Weights of a small transformer language model: 8613 steps.
Each number is 200 + 30 x the weight over its row's rms, rounded and kept within 0 to 999. Layers, rows and columns count from 0. The size before them is the row's rms in percent of the matrix's.

# layer 4 attention key, 384x384, rms 0.0301, rows 354-359, columns 0-127
096,223,195,222,126,168,187,197,197,230,157,213,160,211,219,240,178,216,235,155,202,209,179,201,148,216,177,211,179,176,149,192,189,197,228,229,218,200,185,212,180,226,234,120,194,187,200,164,202,195,163,171,208,180,209,246,279,209,190,175,206,210,228,198,224,245,178,219,188,210,257,203,148,156,187,177,217,234,215,181,137,251,195,226,217,193,214,252,243,139,163,220,216,173,224,181,208,170,150,226,185,180,187,165,146,184,166,188,243,170,179,171,174,197,220,209,243,169,197,185,212,196,169,220,233,265,264,237,217
094,151,208,224,192,156,162,199,196,244,194,215,201,212,219,200,144,220,210,162,166,199,88,179,240,191,214,163,146,215,200,159,165,259,298,262,181,208,204,240,243,228,164,197,205,193,214,211,201,189,203,153,183,209,237,195,184,200,239,234,196,171,182,192,183,197,160,203,182,247,195,205,174,249,211,252,180,182,201,187,203,207,272,216,158,198,208,197,209,193,235,225,152,171,229,183,214,176,175,195,187,216,218,187,183,167,232,198,217,210,189,221,202,221,140,183,202,194,165,187,168,207,215,204,236,212,240,197,156
097,194,124,213,151,186,179,167,193,209,178,177,212,150,225,187,191,187,158,175,197,148,170,225,241,196,153,218,148,172,203,185,151,190,202,191,202,220,208,220,194,176,188,192,209,208,173,191,213,185,215,209,206,180,217,181,172,161,163,206,227,194,152,181,247,164,169,183,214,188,238,221,191,205,174,196,155,199,189,179,200,185,204,218,156,209,142,162,196,174,197,221,166,183,237,210,174,217,151,138,196,238,159,159,177,178,216,224,227,230,191,194,215,174,117,183,158,163,206,142,168,185,161,204,175,225,199,160,221
100,208,128,181,106,228,209,140,212,144,183,183,208,212,214,184,154,227,167,166,212,211,208,224,130,161,189,183,204,170,212,193,186,207,273,107,237,219,211,159,239,209,181,204,193,202,190,179,158,218,225,250,233,189,218,209,205,213,157,155,204,201,182,211,217,197,212,206,217,176,207,217,195,218,211,225,160,226,212,212,172,172,233,201,212,172,192,170,182,180,204,210,238,199,198,183,239,148,139,222,219,209,161,222,209,200,166,185,155,194,253,200,214,197,167,158,181,203,215,175,188,153,196,210,196,214,216,184,210
090,172,222,165,169,176,225,226,229,233,193,153,237,219,201,198,141,140,229,221,175,230,132,163,189,211,189,188,200,164,153,193,196,215,197,178,203,195,207,176,220,153,188,153,150,178,263,172,200,220,161,180,213,190,212,226,259,159,261,254,166,242,222,163,163,183,172,190,154,252,258,199,151,178,176,147,172,192,152,187,159,196,244,215,220,225,153,234,231,142,220,161,231,209,206,253,241,180,215,226,174,230,199,202,229,205,197,207,261,192,240,202,174,193,214,201,179,187,202,165,251,238,231,212,244,228,218,174,117
088,209,296,172,236,217,197,240,231,199,252,235,267,220,184,221,198,196,229,189,175,194,222,208,189,275,224,141,181,210,156,201,228,163,200,206,207,195,173,203,214,195,182,142,198,161,166,197,189,178,192,171,218,169,207,196,158,179,200,208,190,249,227,234,188,156,155,133,181,211,185,195,141,183,109,209,242,165,156,219,185,241,224,212,228,218,190,160,205,190,209,189,210,208,167,247,187,185,208,172,169,205,257,232,209,232,239,218,261,195,198,156,256,238,179,199,216,188,131,191,213,158,214,181,195,193,234,206,167
# layer 4 attention query, 384x384, rms 0.0305, rows 355-359, columns 0-127
098,213,200,198,245,171,159,208,178,202,228,261,199,185,239,180,184,230,245,163,237,160,199,181,205,134,180,169,202,166,232,169,193,201,192,257,210,148,183,207,180,174,181,142,226,168,202,191,237,163,152,232,226,212,184,221,187,179,174,194,180,197,117,150,188,218,223,166,178,145,177,230,233,166,141,245,192,158,224,192,242,228,146,184,165,212,162,200,181,253,201,174,181,184,175,196,145,191,180,171,173,168,230,269,133,217,109,204,224,202,249,211,191,232,195,207,213,216,197,182,188,185,205,187,205,233,198,147,184
097,186,198,204,235,177,149,244,227,222,213,227,219,209,242,207,154,179,208,237,271,200,242,191,261,197,141,174,242,243,228,191,200,191,201,168,202,173,185,189,157,220,231,185,236,159,226,183,270,170,172,237,190,202,190,205,194,163,180,157,228,195,203,224,194,166,264,255,114,160,230,180,216,162,143,252,194,217,198,221,207,199,160,156,157,222,191,173,211,222,169,237,173,220,178,189,208,223,240,219,150,189,208,205,169,175,193,181,210,174,204,202,232,207,222,150,163,198,212,181,208,177,201,179,196,242,176,162,211
098,226,181,183,231,173,236,237,213,193,171,216,209,212,236,206,143,213,201,172,192,216,186,254,219,189,198,213,192,173,184,200,160,184,229,177,213,259,181,209,200,176,166,205,224,243,184,163,203,196,172,217,183,186,184,166,233,213,151,231,212,236,216,194,202,151,121,207,203,199,148,202,197,227,205,247,157,184,194,203,185,207,245,235,214,237,205,213,208,155,140,176,232,262,173,176,222,187,157,198,199,229,165,132,145,145,215,199,177,203,188,125,185,165,195,185,167,185,217,183,208,194,146,210,248,171,225,214,139
092,183,167,163,256,228,167,196,234,167,217,203,214,203,155,168,175,231,201,151,173,233,178,194,173,213,160,201,208,146,161,199,181,210,232,182,162,220,229,177,203,183,257,207,158,161,159,183,182,212,231,217,170,225,191,187,233,229,157,182,217,192,192,169,219,188,209,152,215,202,185,193,193,236,158,186,158,192,231,212,179,224,173,178,146,166,222,173,188,240,228,238,211,163,226,139,190,169,173,188,262,207,234,205,207,168,181,196,251,233,179,136,151,179,186,194,177,186,214,191,166,198,200,197,243,171,243,209,152
096,245,223,161,198,267,202,199,169,123,241,188,265,221,176,172,222,208,194,202,161,213,253,139,151,169,209,172,215,189,188,209,212,193,207,165,178,166,205,123,244,137,181,171,181,207,240,213,192,192,254,202,150,253,217,167,203,245,210,245,228,178,186,135,190,180,170,192,191,170,207,169,200,218,212,182,201,210,212,223,215,193,222,251,175,174,235,149,219,180,214,203,179,176,197,181,232,175,205,213,242,191,262,202,193,194,162,210,252,190,220,203,193,239,209,209,190,225,234,218,191,196,143,244,208,186,243,201,205